Weights of a small transformer language model.
Architecture: RMSNorm before each block, rotary positions, no biases in attention or MLP, untied embeddings, local attention windows, capped logits.
Training: a variant of Muon for these matrices, 90M tokens, 10944 steps.
Each number is 128 + 24 x the weight over its row's rms, rounded and kept within 0 to 255. Layers, rows and columns count from 0. The size above them is the row's rms in percent of the matrix's.

# layer 4 attention output (transposed), 128x64, rms 0.106, rows 41-63,104-127, columns 0-63
size [ 93 109 108 112 104  86 119 104 111 107 105  81  95 105  96 105  92  86  91  83  92  91 114 103 121 105 109 113 112 107 100  96 102  97  98  99 101  84  75 110  97  88 106  76  99  98  85]
[[127 104 150 148 121 107 135 100 137 119 139 141 158 108 100  93 110 120 113  97 102 150 134 128 113  87  89 135  96 109 121 112 149 152 144 132 148 127  85 143 124  96 106 174 111 149 160 117 130 100  96  66 143 155  96  96 118 133 144 134 184 118 153 116]
 [154 138 122 152  84 193 172 136 110 157 148 122 129 118 153 111 109 143 139 151 158 122 119 114 124 102 113 134 156 115 152 127 132  92  98  89  98 125 117 117 119  82 148 152 150  92 127 132  89 146  95 117  98 143 136 158 150  84 122 115 141 121  88 148]
 [ 86 136 127 115 135 116 152 138 154 106 163 122 119 123 172 137 128 143 120 137 166 126 149 134 164 136 124 130  99 120 175 100 143 145 128 125 124  91 146 147 149 128 153 147 128 123 156 104 113 111 129 201  95 133 137 171 126  89 112 193 103 150 108 143]
 [ 98 123 114 104 123 123 120  40 133 135 150 133 147 104 119  93 126 139 148 129 104 151 111 112 134 137 174 143  96 123 128 138 160 111 110 134 154 127 117 156 155 157 117 103 103 159 135 150 180 145 140 143 130 170 185 138  99 137 139 133 135 151 145 105]
 [140 149 138  97 116 132 167 126 132 135 142 134 176 153 152 139 128 106  94 135 141 175 127 158 151 153 137 133 104 135 110 113 138  67 101 105 121 157 144 121 167 135 153 109 134 126  88 158 129 149 188 163 147 149 162 118 173 132 108 132 120 120 137  98]
 [143 140 139 156 144 143 111 154 138 175 119 169 109 169 131 172 146 119 127 158 162 108 143  89 120 109 114 147 140 121 130 107 104 157 136  94 118 155  92 136 121  94 137 156  99 149 158 119  89 124 147 184 138 145 106 165 131 147 154 157 143 157 128 150]
 [155  97 116 162 135  96  97 128 130 148 115 184 117 137 150 124 173 125 149 125  84 153 118 164 138  94 123 157 195 106 159 127 130 128 160 117 137 129 123 136 117 146 146 141 136  76  98 142 148 139 143 123  98  97 146 134 125 142 140 139 133 174 132 164]
 [115 142 139 140 131  87 107 108 119 117 143 148 113 109 127  98 155 135 145 124  75 133 126 137  76 128 151 117 112 142 196 165 146 147 108  86 134 137 151 146 176 151 115 104 106 143  99 137 145 124 149 127 129 110 163 151 134 114 179 114 126 179 128 117]
 [168 132  94 123 139  97  67 107 138 118 138 133 107 113  92 180 134 115 137 149 122 141  88 105 142 132  89 161 165  77 134 134 119 134 138 119  93 168 127 169 140 126 108 120 120 110  87 138 138 115 129 136 156 112  88 135 134 131 121 149 137 113 164  93]
 [121 132 156 147 158 125 100 151 154 114  92  77 119 117 119 136 149 141 119  99 118 108 173 117 106 146 153 171 122 119 144 120 128 140  89 152 110 162 116 148 134 135 132 138 164 133 143 130 154 137 118 140 142 158 142 161 101 107  64 169  87 137  99 167]
 [150 105 124 119 155 123  84 159 114 105 105  99 121 103  92  94 116 153 109 110  92  96 103 142 163 154 153 152 130 104 137 136 160 141 148 175 110 141  97 143 114 139  85 131  96 140 140 113 168 102  90 130 134  74 123 136 132 107 120  96 105 146 122 136]
 [125 174 154  95 142 135 111 115 144 122  89 113 192 134 155  93 159 125 105 150 129 165 180 129  81 117 145 126 163 125 125  95 153 149 151 156 112 154 147 101 113 101 109 157 106 139 137 106 121 133 124 149 101 116 130 118 158 118 154 130 150 134  94 102]
 [103 126 157 113  84 139 120 126 110 140  99 116 147 150 138 117 112  92 110 150 131  96 163  94 113 114 123  89 120 145 146 116 119 127 161 100 104 129 148 144 121  67 166 162 121 109 121 114 133  79 130  87 127 157  92  98 159 102 137 142 169 150 149 121]
 [111 148 126 154 140 165 179 191 164 113 119 129 132 116 180 118 154 112 145  78 152 123 151 139 112 122 161 100 112 130 122 111 111  97  93 111 127 133 172 126 139 119 121 136 171 135 163 139 110 167 137 146 108 122 126 154 132 116  79 135 117 111 136 147]
 [122 122 115 133 174 119 154 161 186  82 145 120 114 128 135 148 162 117 153 133 160 113 136 106 128 136 103 174 112 110  64 126 137 174 110 144 137 141 116  91 108 136 143 101 158 138 158 123 109 168 134 159 136 112 135 110  95 121 107 148 115  98 108 125]
 [126 126 134 129 116 156 110 152 111  91 103 155 113 106 155 130 112 132 116 130 109 184 151 162  88 105 121 169 163 123 112 129 161 112 136 146 170 128  98  91 114  93 118 139 114  97  86 115 113 164 108 148  91  89 123 126 104 116 144  79 129 120 124 109]
 [100 118 175 142 105 136 136 128 144 164 130 114 154 133 143 130  98 109 140 150 151 144 138  99 153 160 132 130 148 121 152 123  59 109 100 129  86 140 133 123 134 116 126 135 158 166 157 116 119 115 133 101 147 151 110 148  97 149 168 151  75 155 142 179]
 [135  83 131 178 146 115 135 104 133 142 148 116 103 117 177 127 122 163 179 107 105 134 128 152 144 107 172 162 103 116 169 125 149 119 137 142 109 134 114 125 107 163 153 120 128 152 130 143 150  83 107 156 140 145 124 105 131 111 179 124 147 157 139  81]
 [148 128 111 125 150 114 121 125 153  85 131 156 123 125 173 134 129 122 116 109  94  97 180 188 166 114 114 108 145 107 106 123 168 122 122 184 166 115 131 169 108 154 141 155 123 116 114 113 146 139  97 137  99 101  90 135 137 165 116 106 131 146 124 131]
 [141 152 104 141 109 122 147 147 111 186 135 162  97 147 145  80 136 130 143 158 127 128 131  93 149 156 102  83 127 161 117  92 120 101 142  68 119  97 144 123  88 155 107 144 122 133 136 123 116 163 114 146 160 150 119 145 150 132 138  99 117 112  85 142]
 [127 147 141 159 140 122  79 123 120 142 101 143  77 124  93 143 105 133 158 151 134  99 110 155 100  91 119 106  91 126 145 109 151 184  97 157 149 107 129 136 108 117 119 168  96 104 150 166 107 101 100 157 111 140 120 139 120  98 120  93 142  99 137 132]
 [ 92 167 120 105 126 135 151  92 112 130  95 131 166 189 143 129 128 129 115 150 164 135 156 129 104 114 203 130 119 151 127 117 132 111 122 168 115 128  90 131 183  95 139 110 116 143 122 165 131  90 131 135 133 154 135 106 143 139 139 119 133 139 132  90]
 [ 87 159 118 107  73 112 133 156  97 123 162 130 125  99 168 106 117  46 118 138 111 170 117 122  96 129 145 189 139 122 165 147 108 142 145 123 134 131 142 139 134 114 134 129 163 120  97 164 134 149 120 155 119 136 156 126 127 127 140 117 127 115 142 149]
 [117 154 143 129 109  92 121 129 142 145 137 163 144 140 131 138 122 110 113 162  82 125 184 107 158  97 127  89  87 101 153 110 122 115 123  89 135 129 138 126 113 148 113 168 129 128 116 163 125  86 147  82 150 140 157 152 134 148 177 111 123 145 175 128]
 [117 155 129 141 119 117 123 111 103  90 142 132 164 111 141 100 136 153 109 117 124  95 121 143 143 159 133 129 151 151 114 111 117 154  80  64 119 116 167 115 133 158 148  89 108 142 146 156 143 144 106 129 164 150 173 170 130  93  94 150 104  97 149 123]
 [117 109 147 124 143 132 107  86 150 162 118  83 123 155 145 159 141 168 111  97 135 107 118 165 115 138 131 114 104 129 118  84 108 126 144 141 165  95 172 163 128 173 137 127 177 118 121 107 132 108 123 138 166 143 151 115 100 162 125 165  89 123 140 111]
 [164 132 149 162 116 152 140 133 126 130 142 123 147 164 129 156 112 107 105 134 113 109 148 123 119 105  94 116 116 103 110 150 129 154 137 115 174 162 100 122 119  94 163 109 132 194 135 110 134 176 127  82 140 158 113 104 105 152 145 107 143  71 118 109]
 [130 100 124 130  58 103 160 133 170 140 105 129 129 132 149 157 117 108  68 113 120 130 109 108 130  97 160 109 147 138 141 140  77 150 105 166 162 107 119 158 132 109 147 140 158 102 134 124 134 170 108 142 109 117 158 136  99 148 144 140 109 151 153 117]
 [ 84 134 104 151 126 102 128 147 114 107 115 113  82 111 101  46 121 145 116 108 129 113 118 163  86 138 123 168 133 164  95 144 132 138 117 111 132 142 138  77 109 124 114 154  78 160 145 113 136 131 118 107 140 143 135 132 108 126  92 129  92 135 136 153]
 [113 165 140 158 154  96 157 170 138 106  96 129 108  90 112 145  94 117 144 134  99 133 127 109 126 121 149 142 111 148 111 119 183 186 120 157 128 165 125 112 125 133 148 118 109  74 135 137 127  93 127 128 146 117 125  98 103  91  91 141 150 152 113  95]
 [121 115 116  92 158 157 126 134  98 119 113 149 137 153 167 143 103 150 104 117 160 123 146 115 142 136 162  93 104 179  91 118 123 103 133 118 172 108 144 103 116 120 151 105 120 129 143 113 112 113  94 154 105 132 101 108 154 102 159  80  87 110  80 125]
 [160 106 106  73 127 121 129 167 148  88 123 180  99 129 120 169  91 105 177 105 186 129 167 133 124 130 121 121 129 127 105 137 142 130 158 140 114 133 130 111 126 122 145 112 138 124 108 120 101 127 142 114 132 128  96  80 145 129 125 113 179 112 107 164]
 [115 132 140 167 114 121 166 103 156 157 131 123 100 141 128  84 166 116 120  98 143 130  93  96 129  97 172 167  88 105 107 165 149 144 136 165 131 127 132 112 139 152 131  99 121 107 121 111 169  89 157 107 123  94 153 148  90 135 116  99 129 148 140 138]
 [113 116 112 118 135  97 150 128 126 114 156 122 120 127 115 145  97 166 142 106 151 149  90 105  94 115 137 119 110 172  97 136 175 150 140  92 170 122  92  96 176 104 163  98 134 117 159 128 108 153 131 138 135 167 130  93 130 154 157 105  89 123 144 129]
 [151 114 126 113 153 132 106 108 124 115 166 116 153  97  90 142 161 138 139 129 152  98 149 142 125  91 124 167  97 114 144 155 138 158 177 158 133 127 145 126  95 152 144  86 126 185 109 167 148  98 101 104 157 139 118 101 131 108 168 122 149 135 124 107]
 [ 97 117 141 142 111 134 134 134 112 132 154 217 101 129 141 104 120 125 135 133 152 159 131  94 127 130 149 100 108 113 103 123 127 101 132 105 118 130 127 154 148 129 138 116  91  52 107 143  96 115 170 128 112 134 122 129 174 140 105 103 159 130 121 159]
 [117  73 119 116 123 143 146 121 109 153 170 137 149  99 177 122 105 116 134 154  97 197 126 148 147 140 144 106 123 111 157 120 142 113 138 176 126 128 114 134 112 146 120 175 100 123 116 140 100 174 143 167 128 133 144 133 173 147 110 106 122 115 102 110]
 [120 114 115  89  84 101  99 155 119 130 136 161 159 149  90 136 132 124 132 116 148 131 133 132 166 124 139 109 140 109 137  98 131  89 130 185 160 120 138 146  94  79 125 170 131 114 135 129 126  97 170 141 117 118 105 165 108 153 146 110 127 175 164 111]
 [110 152 149 113 107 123 159 108  95 152 130 141 117  92  80 132 136 125 105 135  98 149  92 136 113 120 156  93 143 129 174 143 105 131 119 121 111 127  79 128 135 110 122 175 101  89  99 124 162 138  76 185 127 104 136 139 116 149 126  93 127 119 141 148]
 [106 155 111 127 128 133 120 103 109 110 133  94 148 144 100 119 124 153 106 132 181 107 136  99 147 168 121 142 138 133  82 123 108 117  72  64 125 174  98 107 129  95 154 134 125 115 127 130 165 157 116 107 162 115 118 138 109 149 127 116 121 139 169  95]
 [148 132 132 160 127 131 129 127 116 159 133 122  82 118  91 118 131 173 109 148 153 122 123  89 103 107 102 149  90 133  94 123  86 147 120  91 161 136 138  96 117 143 138 153  72 104 116 126 124 151 122  82 163 136 138 119 141 178 127 144 101 154 123  92]
 [143 137 145 113 120 148  93 139 111 120  75 111 140 150 120  66 139 132 124 154 149 106  90  98 121 116 125 161 106 133 128 150  98 121 181  73 165 138 133 164 136 104 129 137 130  84 139 136  90 124 133 113 132  97 130 116 105 139 146 111  95  80 124 133]
 [107 160 122 121  89 168 135 155 180 143 123 144 139 153 112  97 152  97 123 108 121 108 120 122 100 118 114 132 139 151  83 127  82 122 131 155 105 151 167 129 150  95 155 162  91 127 146 133  97 155 118 102 106 164 142 141 132 110 125 163  96 141 170 136]
 [124  74 155 134 115 179 164 134  73 110 126  84 173 121 117  94 129 107 116 140 134 148 104 111 114 125 128 150 114 131 151 123 121 126 121 155 158 145 165 141 121 113 105 132 117  99 107 151 151 141 164 142 100  86 131 119 146  93  90 161 147 134 100 151]
 [115 172 117 131 131 127 152 151 108 113 172 173 140 172 133 150 144 120 127 147 115  96 134 111 158 147 168 100 119 105 126 131 183 115 117 100 154 136  90 130 162 107 118 119 137 156 140 155 135 155 127  85 157 103 114 132 139 155 116 179 151 135 156  99]
 [135 125 102 135  99 123 149 155 168 135 134 130 105  94 119 109 132 143 141 143 160 174 126 112 142  99 123  99 148  76 138 146 120  92 152 171 103 122 140 143  81 106 100 117 129  86 129 138 134 100 139 114  97 140  99 120 149 162 157  83 163 157 126 156]
 [138 113 107 137 135 182 125 100 138 100  81 105 149 150 154 122 110 145  91  94 120 120 185 127 117 150 144 112  99 140 149  98 103 161  88  99 149 142 115 125 160 114 127 125 118 133 167 149 117 130 123 102 130 117 122 134 166  69 100 151 164 125 111 125]]
# layer 4 attention value, 64x64, rms 0.198, rows 41-63, columns 0-63
size [108 110 111 115 106 101 108  95  97  98 100  95  99 105  84 108 100  91  97  80 101  93  99]
[[138 121 102 137 111 181 150 106 130 116  97 145 140 105 144 101 125 145 129 109 109 116 151 123 102 139 113 110  85 121 100  88 127 149 181 132 159 129 160 146 116 118 128 145 126  96 127 119 104 130  95  67 133 124 166  95 146 156 172 145 150 121 164 163]
 [124 176  82 129  91 112 121 109 115 134 159 106  93 106 105 155 112 166 137 198 140 124 147 155 107 121 138 123 125 133 159 107 102 100 139  78 106 107 130 137 138  75 112 115 124 124 130 162 129  86 101 126 106 126 143 141 108 105 165 118 139 140 125 128]
 [ 91 120 139 108 117 133 144 125 137 142 162 132 100 140 145 109 111 123  75 164 154 107 105 155 146 120  89 126 100 114 128 143 172 156 129 115 154 106 155 122 163 146 125 163 130 119 118 143 143 123 123 208 103 137 167 124 142  87 144 158  96 129 103 120]
 [117 134 101 113 142 121 174 141 125 186 119 154 126 116 142 111 112 182 142 171 118 177 147 110 126 128 118 124 131  71 117 104 166 120 132 118 129 133 125 148 118 158 120  96  96 137 137 124 153 143 145 158 104 150 131 124 144 208 108 120 136 127 120 142]
 [119 136 145 122 115 128 160  79 126 173 130 115 106 154 193 152 101 136 165 104 133 158 127 144 129 139 140 134 145 135  98 136  93 114 111 114 143 159 126 106 120 120 156 192 167 132 141  88 122 127 157 110 134 143 146 167 161 120 141 162 120 121 163 121]
 [113 133 131 151 135 182 130 111 122 101 128 121 133 134 145  98 127 101 146 150 160 102 132  92 169 129 136 159 148 131 100 128  55 118 118  74 103 102 132 146 149 143 137 136 110 133 149 109  79 155 133 145 143 111 170 158  88 120 116 145 163 118 118 140]
 [168 126  95 152 178 112 114 125 113 130  84 125 136 128 146 123 118 107 153 135 142 146 132 105 115 155  99 147 171 151 111 129 139 147 185 110 110 101 144 159 148 100 138 100 145 180  80 120 142 136 142 108 122 125 116 131 137  79  92 129 116 169 106 140]
 [100  90 139 128 166 126 106 138 116 139 164 153 156 160 143 111 141 103 111 117 103 125 107 128 116 119 129 155 143 107 141 164 152 162 112  82 171 143 137 146 158 149  99 136  94 168  96 136 134 124 168 107  75 119 133 113 126  96 105  86 146 146 155 130]
 [130 134 146 145 138 105 148 113 151 115 149 118 175 146 114 125  92  94 107 149 130 172 116 152 136 113 121 154 142 103 168 118 100 124 129 157 111 142 136 141 150  92 118  99 103 161 113 121  74 173 120 157 150 166 131 140 142 132  99 130 138  76 128 178]
 [103 130 155  93 137 171  88 130 168 134 107 167 111 125 116 118 110 160  96 129 134 111 122 100  98 135 115 131 122 108 123 114 126 122 122  69 128 123 141 105 119 119 140 157 152 137 148 124 121 105  98 135 114 139 109 173 125  95  86 148  81 121 127 199]
 [107 120 150 131 130 138 124 118 131  84  99 115  99  97 104 115 156 142  99 112 115  99  96 130 116 137 146 139  99 112 139 162 163 133 157 150 129 131  55 166 100 108  97 156 110 177 104 142 103 118 131 145 125 132 137 128 101 113 111 148  79 125 162 155]
 [130 114 172  68 155 140 112 113 153 131 119 172 114  91 133 137 144 109 154 118 186 127 141 164 102 137 116 143 178 134 126 149 120 135  78 137 114 116 140 122 150 119  82 127  95 111 124 106 139 167 129 119 161 125 107 134 103 122 150 127 168 163 134 114]
 [152 103  95 114 133 126 138 146 143 150 155 133 161  89  95  95 183 105 148 154 124 135 101 103 124 167 100  98 113 134 128 141 159  98  98 134 123 128 128 120 124 132 123 119 138 119 121 114 124 128 127 115 157 166  89 109  82 126 197 158 130 165 121 101]
 [143 105 101 108 106 137 124 148 150 172 118 149 100 128 169 137 130  93 148  85 137 119 109 160 107 111 163 123  99 141 146 141 156  92 136  97 102 107 126 123 138 119 108 139 160 105 162 172 159 109 140 154 105 123  63 159 126 124 104  98 131 121 141 101]
 [119 157 130  99 162 114 120 158 208 100 113 112 140 131 145 112 133 152 151 128 163 118 144 115 111  94 106  99 142 132 145 142 109 142 133 150 117 124 110 148 126 168 131 126 170  96 146 131 145 133 140 130 152  90 128 133 129 124 126 101 140  56  77 119]
 [121 144 183 128 166 133  95  95 110 104 119 148  91 151 143 122 116 161 152 119 134 133 151 127 116 136 145 148 125 101  95  75 125  97 122 175 170 117 145 114 136  45 115 115 144  89 103 136 134 143 130 132 132 109 123 131 109 118 141 131 118 102 108 111]
 [139  85 130 137  60 118 129 133 143 152  86 160 121 137 113 144 113 115 122 160 155 129 154 104 145 153 114 154  88  97 123 136  88 128 126 115 129 147 128  94 138 116 131 134 125 130 153 133  85  75 146 165 157 103 128 158 146 110 180 118 131 140  93 140]
 [123 102  85 124 155 121 132 108 115 114 109 122  90 119 160 130  92 150 114 142 179 130 144  97 157  97 163 104  97 105 132 164 155 162 130 137 141 127 157 123  66 140 135  99 141 173  88  95 118 122 136 127 163 156 121 116 146 109 128 132 158 122 135 149]
 [158 108 163 112 182 109 131 133  68  94 132 110 125  91 174 100 115 124 138 128 115 148 173 187 139 111 104 153 113 110 116 132 154  87 140 140  69 139 133 102 105 115 112 141 150 130 162 124 143 105 115 136 129 142 129 145 143 109 106 115 118 139 136 125]
 [108 107 126 132  52  96 166 108 123 115 122 119 106 114 120 100 120  98 151 120 141 110 153 102 158 164 103  86 118 161 112 137 112 146  98 120 109 115 111 133 118 109 123 126  94 135 120 150 175 184 121 128 148 150 137 146 139 119 145 102 173 127 106  94]
 [116 132 164 168  86 180 118  99 141 129  99 136 139  99 154  81 159 113  90 116 104 105 119 166 130 114 125 147 133 138 119  75 154 130 101 131 160 131 163 133 123 118 142 115 127 134  93 149 126  97 103 125 169 130 151 122 103 110 100  90 140 100 103 120]
 [135  94 117 110 154 138 156 118 137 137 110 142 107 148  89 140 188 140 118 119 166 186 119 134  87 111 161 161 159 115 116 168 123 100  73 148 121 133 125 123 132 144 142  96 116 123 151 146 123 156 101 131  99 151 105 121 101 160 141 114 134 134 139  85]
 [106 138 103 122 134 103 191 103 132 156 178 116  98 134 124 144 155  85 166 119  84 119 160 110 118 142  90 151 153 149 120 126 135 151 138 115 180  81 165  89 128  91 116 128 119 151 122 128 153 115 124 151 141  94 149 123 137 141 113 148 127 118 137 128]]
# layer 4 MLP gate, 192x64, rms 0.209, rows 0-11, columns 0-63
size [ 99 106 100 100  99 105  97 103 102  93  92  89]
[[138  90  84 106  94 131 124 159 119 117 146  92 129 154 109 124 153 126 137 156 136 133 133 143 131 118 148 100 153 112 105 135 119 103 146  98 111 110 163  91 156 166 131 105 117 133 119  82 137  94 106 148 155 147 133 135  67 123  99 135 126 141 199 118]
 [155 158 118 159 127 141  81 158 102  87 119 156 128 109 141 135  91 148 110 157 168 100 138 114 154 121 100 128 143  93 150 141  92 117 107 155 134 159  89 117 163 151 134 137 140 109 112 154 110 124 139 144 148 181 122 111 152  97 156 141 153 139 124  87]
 [112 199 109 137 111 120 129 152 123 112 168 172 133 139 102 132 128 113 116 163 151 100 178  80 152 108 131  93 109 123 128 121 130  84 113 116 110 158 124 125 144 146 126 137 135  92 102 151 115 155 161 162 169 122  96  86 137 131 115 126 116 110 131 141]
 [162  97 151 126 136 147 109 162 103 107 154  90 146 102 157 142 133 154 145 140 131 178 121 136 176 158 185 152 144 112  87 142 123 123 109 142 133 161 139  99  91 158 103 141 144 113 164 129 118 116 136  78 104 128 104 127 113 120 146 119 114 136 126 166]
 [ 87 118 103  96 159 176 101 124 119 114 134 131 116 104 130 125 141 103 130 132 109 102  98 101 164 137 102 136 121 121 104 119 111 154 154 174 132 111 145 114 154 133 102  98 135 113 121 128  86 107 178 137 106 153 158  85  61 120 152 133 132 142 144 148]
 [162 129 117 145 170 125 104 128 170 117 158 131 154 121 101 129  95 117 102 109 122 114 172  79 156 152 141 136  91 145  82 101 153 151 158 119  99 104 145 120 142 139 121 128 117 101 131 132 123 123 158 122 134 138  86 125 135  91  88 123  99 174  88 134]
 [127 104 126 155 141 132 164 134 128 110  77 104 148 128 151  89 121 170 142 102 142 121 108 125 136 108 157 148 115 111 184 168 122 147 141 148 123 180 164 113 122  86  97 135 115 113 109 150 111 112 151 132  97 106 146 119 104 106 186 132 128 128 155 107]
 [122 163 111 118 131  87 149 103 109 161 140 121 111 118 116 168 143 117 170 121 143  90 144 109 156 116 149 154 102  74 134 134  88 105 133 126  94 109 144 108 137 124 112  87 106 140 138 165 145 188 100 142 165 108 140 137 102 131 104 142 162 118 122 110]
 [ 98  79 145 132 135 140  94 138 133 141 103 134  63 107 133 120 161 115 110 119 130 144 116 120 116 134 107 149 130 125 133 106 125 101 140 136  86 130  92  79 132 116 123 133 179 123  77 136 118 136 161  93 131 135 123  89 109 153 154 126  93 135  98  78]
 [ 98 123 138 102 130 130 146 126 140 142 107 151 116 135  92 138 162 136  83 101 113 152 147 136 174 114 133 124 128 128  93  68 147 110 118 113 151 161 163 131 110 110 104  91 109 115 114 152 107 126 136 110 126 153 154 156 142  78 146 138  65  95 149 143]
 [118 130 100 120  68 111 116 145 140 112 130 136 100 102  95 146 135 151 132 138 118 133 133  77 122  77 128 128 100 137 123 157 148 149 108  87 111  94  94 130 110  92 127 114 125 147 120 167 170 126 139 141 184 167  98 138 105 104 115  89 129 125 146 110]
 [107 101 154 153  97 127 125 158 138 124 136 143  92 149 165 144 130 126 138 115 131 144 166 134 138 126 164 171 175 127 147 167 114 119 123 104 100 142 116  80 109 132 116 125 178 133  76 133 124 117 111 146  97  75 176 132 133 126 105 135 108 128 153 102]]
# layer 4 MLP up, 192x64, rms 0.213, rows 0-11, columns 0-63
size [ 90 105 119  89  95 100  96  97 105  98  94 102]
[[106 131 122 123 122 117 139 141 127 114 158 126 133 133 150 121 121 133 170  93 111 131  99 100 142  92 141 189  97 153 150  68 132 104 139 102  91 156 133 132  97 147 105 140 113 136  81 119 125 104 106 141 158 151 159 173 141 127 116 129 150 178 151 148]
 [115 121 154 140  80  97 170 162 132  82 133  99 151 160 112 113 105 114 159  84 100  95 137 120 123  99 123 122 101 107 134 116 124 122 125 142 108  94 144 156 132  98 137 112 147 111 114  57 131 139 143  90 143 152 141 120 117 115  85 106 131 135 105 105]
 [115  96 100 167 146 143 155 144 139 169 156 100 141 108 144  87 162 132 129 159 115 159 147 105  98 110 124  76 124 111 134 180 137 131 100 148 156 146 132 135 118 137 119 145 189 137 138 164 152 137 106 160 130 119 123  99 121 107 171 113 121 131 132 155]
 [142 110 124 155 120 136 105 165  95 108 153 134 103  97 104 104 135 125 106 138  96 152 179  65  92 101 138  91  72 131 161 141 110 145  98 119 148 147 126 140 120 165 120 156 121 149 106 144 139 153 119 145  99 154 123 108 133 146 146 113 139 108 126 167]
 [ 97 119  86 118 147 132  94 105 128  99 136 117 133 153 146 154 145 112  78 166 100 117 103 120 150 140 110 123 101 102 119 146 107 125 175 162 153  91 106 114 140 103 102 125  85 144 152 141  92 133 166  96  98 111 120 157 106 130 127 124 156  88 118 104]
 [130  72 103  92 114 137 114 132 153 104 135 170 139 172  76  86  83 142 133 152 113 107 150 123  96 104 156 135 113 142 136 143 141 163 136 119 140 100 118 128 143 109 115 133 119 122 108 185 122 104  93 116 103 102  79 130 148 107 140 103 134 127 113 123]
 [129  88 148 124 131 112 144  97 145 127 127 149 143 105 157 146 144 173 132  96 117  87 142 140 160 123 155 146 103 174 120 135 119 160 144 119 123  91 112 129 144  78 150  71 110  90 125 158 147 143  96 131 122 103 139 119 169 114 100 145 113 158 115  93]
 [126 104 130 157 128 127 116 167 130  74 147 124 152 140 131 124 134 131 142  92 124 118 138 146  95 122 148 166  80 116 143 105 150 112 149 131  85 149 195 147 112 111 109 131 143  89 121 128 116  98 105 128 138 168  89 141 125 121 154 112 159 130  72 106]
 [115 126 121 121 123 138 123 109 132 129 157 148 153 166 136 121  96 116 168 159 108  60 115 111 143 121 165 154 164 119 138  86 149 128  96  86 122 126  95 138 108 156 140 127 111 179 145 127 104 125 137 129 141  81  98 146 143 122 106 100 147 136  81 151]
 [124 105 148 129 130 122  84  86 152 120 135 112  82 116 143 118 126 144 122 149 107 158 160 151 133 154 132 122 128 141 163 133 130 102  88 119 162 117 135 124  87  60 126 130 149 123 103  89 132 147 137 114 128 111 105 126  97 101 131 105 128 151 172  63]
 [165 145  85 101 117 162 130 111 119 101 137 107 121 149 142 114 167 112 159 118 119 157 169  77 109 150 135 118  97 164 107 140 130 106 120 137 185  85 128 115 136 158 154 176 100 104 116 126 133 134 125 116 109 135 148 143 107 163 162 135 140 123 136 165]
 [ 99 111 170 125 119 109 130  49 155 121 131 112  72 147 108 110 185 144 113  94 115 153 136 142  91 140 144 129 126 150 151 127 106 131 119 140 145 144 154 110  92 107 107 124 114 127 117 111 137 167 106 126 117 113 106 121 131 112 111  94 172 148 163 132]]
# layer 4 MLP down (transposed), 192x64, rms 0.0637, rows 0-10, columns 0-63
size [ 96  92 106  99  99 105  91  90 107  89 102]
[[169 127 136 102 137 121 118 146 111 136 115 116 144 143 130 106 142 158 115 145 117 144 121 171  85  81 110 175 127 103 147  97 174 108 100 181  84 135 168 146 151 151 134 102 135  96  82 146 138 140 122  91 161 111 133 123 121 127 144 117 121 120 160 120]
 [124 154 117 147 125 154 132 153 176 127 134 160  88  87 105 154 135 121 142 164 112 161 108 104 131 146 141 112 146 138 148 146 129 117 110 146 149 204  96 154 125 126 165 147 136 103 137 151  99  93 158 126 113 123  86 102 157 101 124 112 134 142 107 157]
 [148 181 114 136 111  76 142 112 102  95 141 127 148 164 123 105 114 130 127 115 147 169  74 157 124 124 162 139 122 129 171 118 136 102 152 138 149 152 171  99 142 111 143 152 148 112 151 122  97 188 133 129 152 144 119 111 132 165 123 117 154 147 123 110]
 [123 119 133 117 145 149 132 131  76 142 151 107 155 167 136 141 152 108 162 136 138 133 103 159 162 175 156 107 132 128 104 106 129 131  87 137 115 129 118  57 139 141 147 108 142 131 155  86 118 120 167  83 112 142 128 130 108 162  95 113 103  97 117 145]
 [154  89 111 123 155 164  83  92 180 136  82 164 141 127 143  52 135 117 100 121 133 134 112  91 125  98 119 168 139 124 140 109 109 126 172 156 114 100 146 149 130 119 139 129 137 126 132 139 123 117 139 107 107 116 125 134  77 135  96 132 124 120 120 145]
 [188 134 127 160 181  83 121 154 155  90 144 133 118 125 125 124 147 105 162 147 145 101  99 106 134 117 155 126 118 120 118 111  90 100 174 167 106 149 125  95 152 150 138 114 141 130 135 112 124 125 174 112 123 115 175 118 150 149 161 124 106 132 105 144]
 [107 155 102  83 131 131 121 114 132 113 172 129 125  93 102 164 124 103  89 145 152 158 108 123 124 136 128 122 134 114 107  91 128 107 104  91 174  95  68 143 128 135 142 127 140 135 116 142 124 136  93 150 158 131 117 163 169 137  84 110 110 152  93 147]
 [ 94 159 159  60 115 122 135 102 104 138 129 151 127  90 143 194 122 126 131 112 139 118 112 164 164 134  95  88 152 134 134 129 143 122 115 104 110 117 129 128 137 113 131 122 131 121 165  98 119 122 131 111 182 137 115 156 100 129 139  92 112 133 172 163]
 [163 161  96  72 149 158 134 166 112 164 144 150 128 137 116 100 118 157 152 132 148 133 103 119 126 117  97 117  63 111 110 139 134 120 130 133 148 118 170  88 133 169  90 115  95 131 142 148 118  84 130 163 106 149 111 147 140 115 125 123 157 114 116 123]
 [154 131 148 109 132 135  68 122 179 158 129 154 140 132 138 145 148 125 149 134 156 136 133 115 153 126 147 138 110 150 142 110 128 183 111 116 133 143 131 148 121 134 122 110 129 149  67 115 141 171 103  85 143 128 125 168 113 159 129 201 122 150 107 129]
 [ 91 121 139 156 116  54 126 132 147  65 104  86 140  97 131  97 122 171 132 132 131 122  88 116 122 102 138 139 128 131 114 146 132 167 127 143 161 161 112  99 123 122 132 138 119 127 118 188 157  92 129 123 138 151 111 152 103 100 106 144 130 117 134 128]]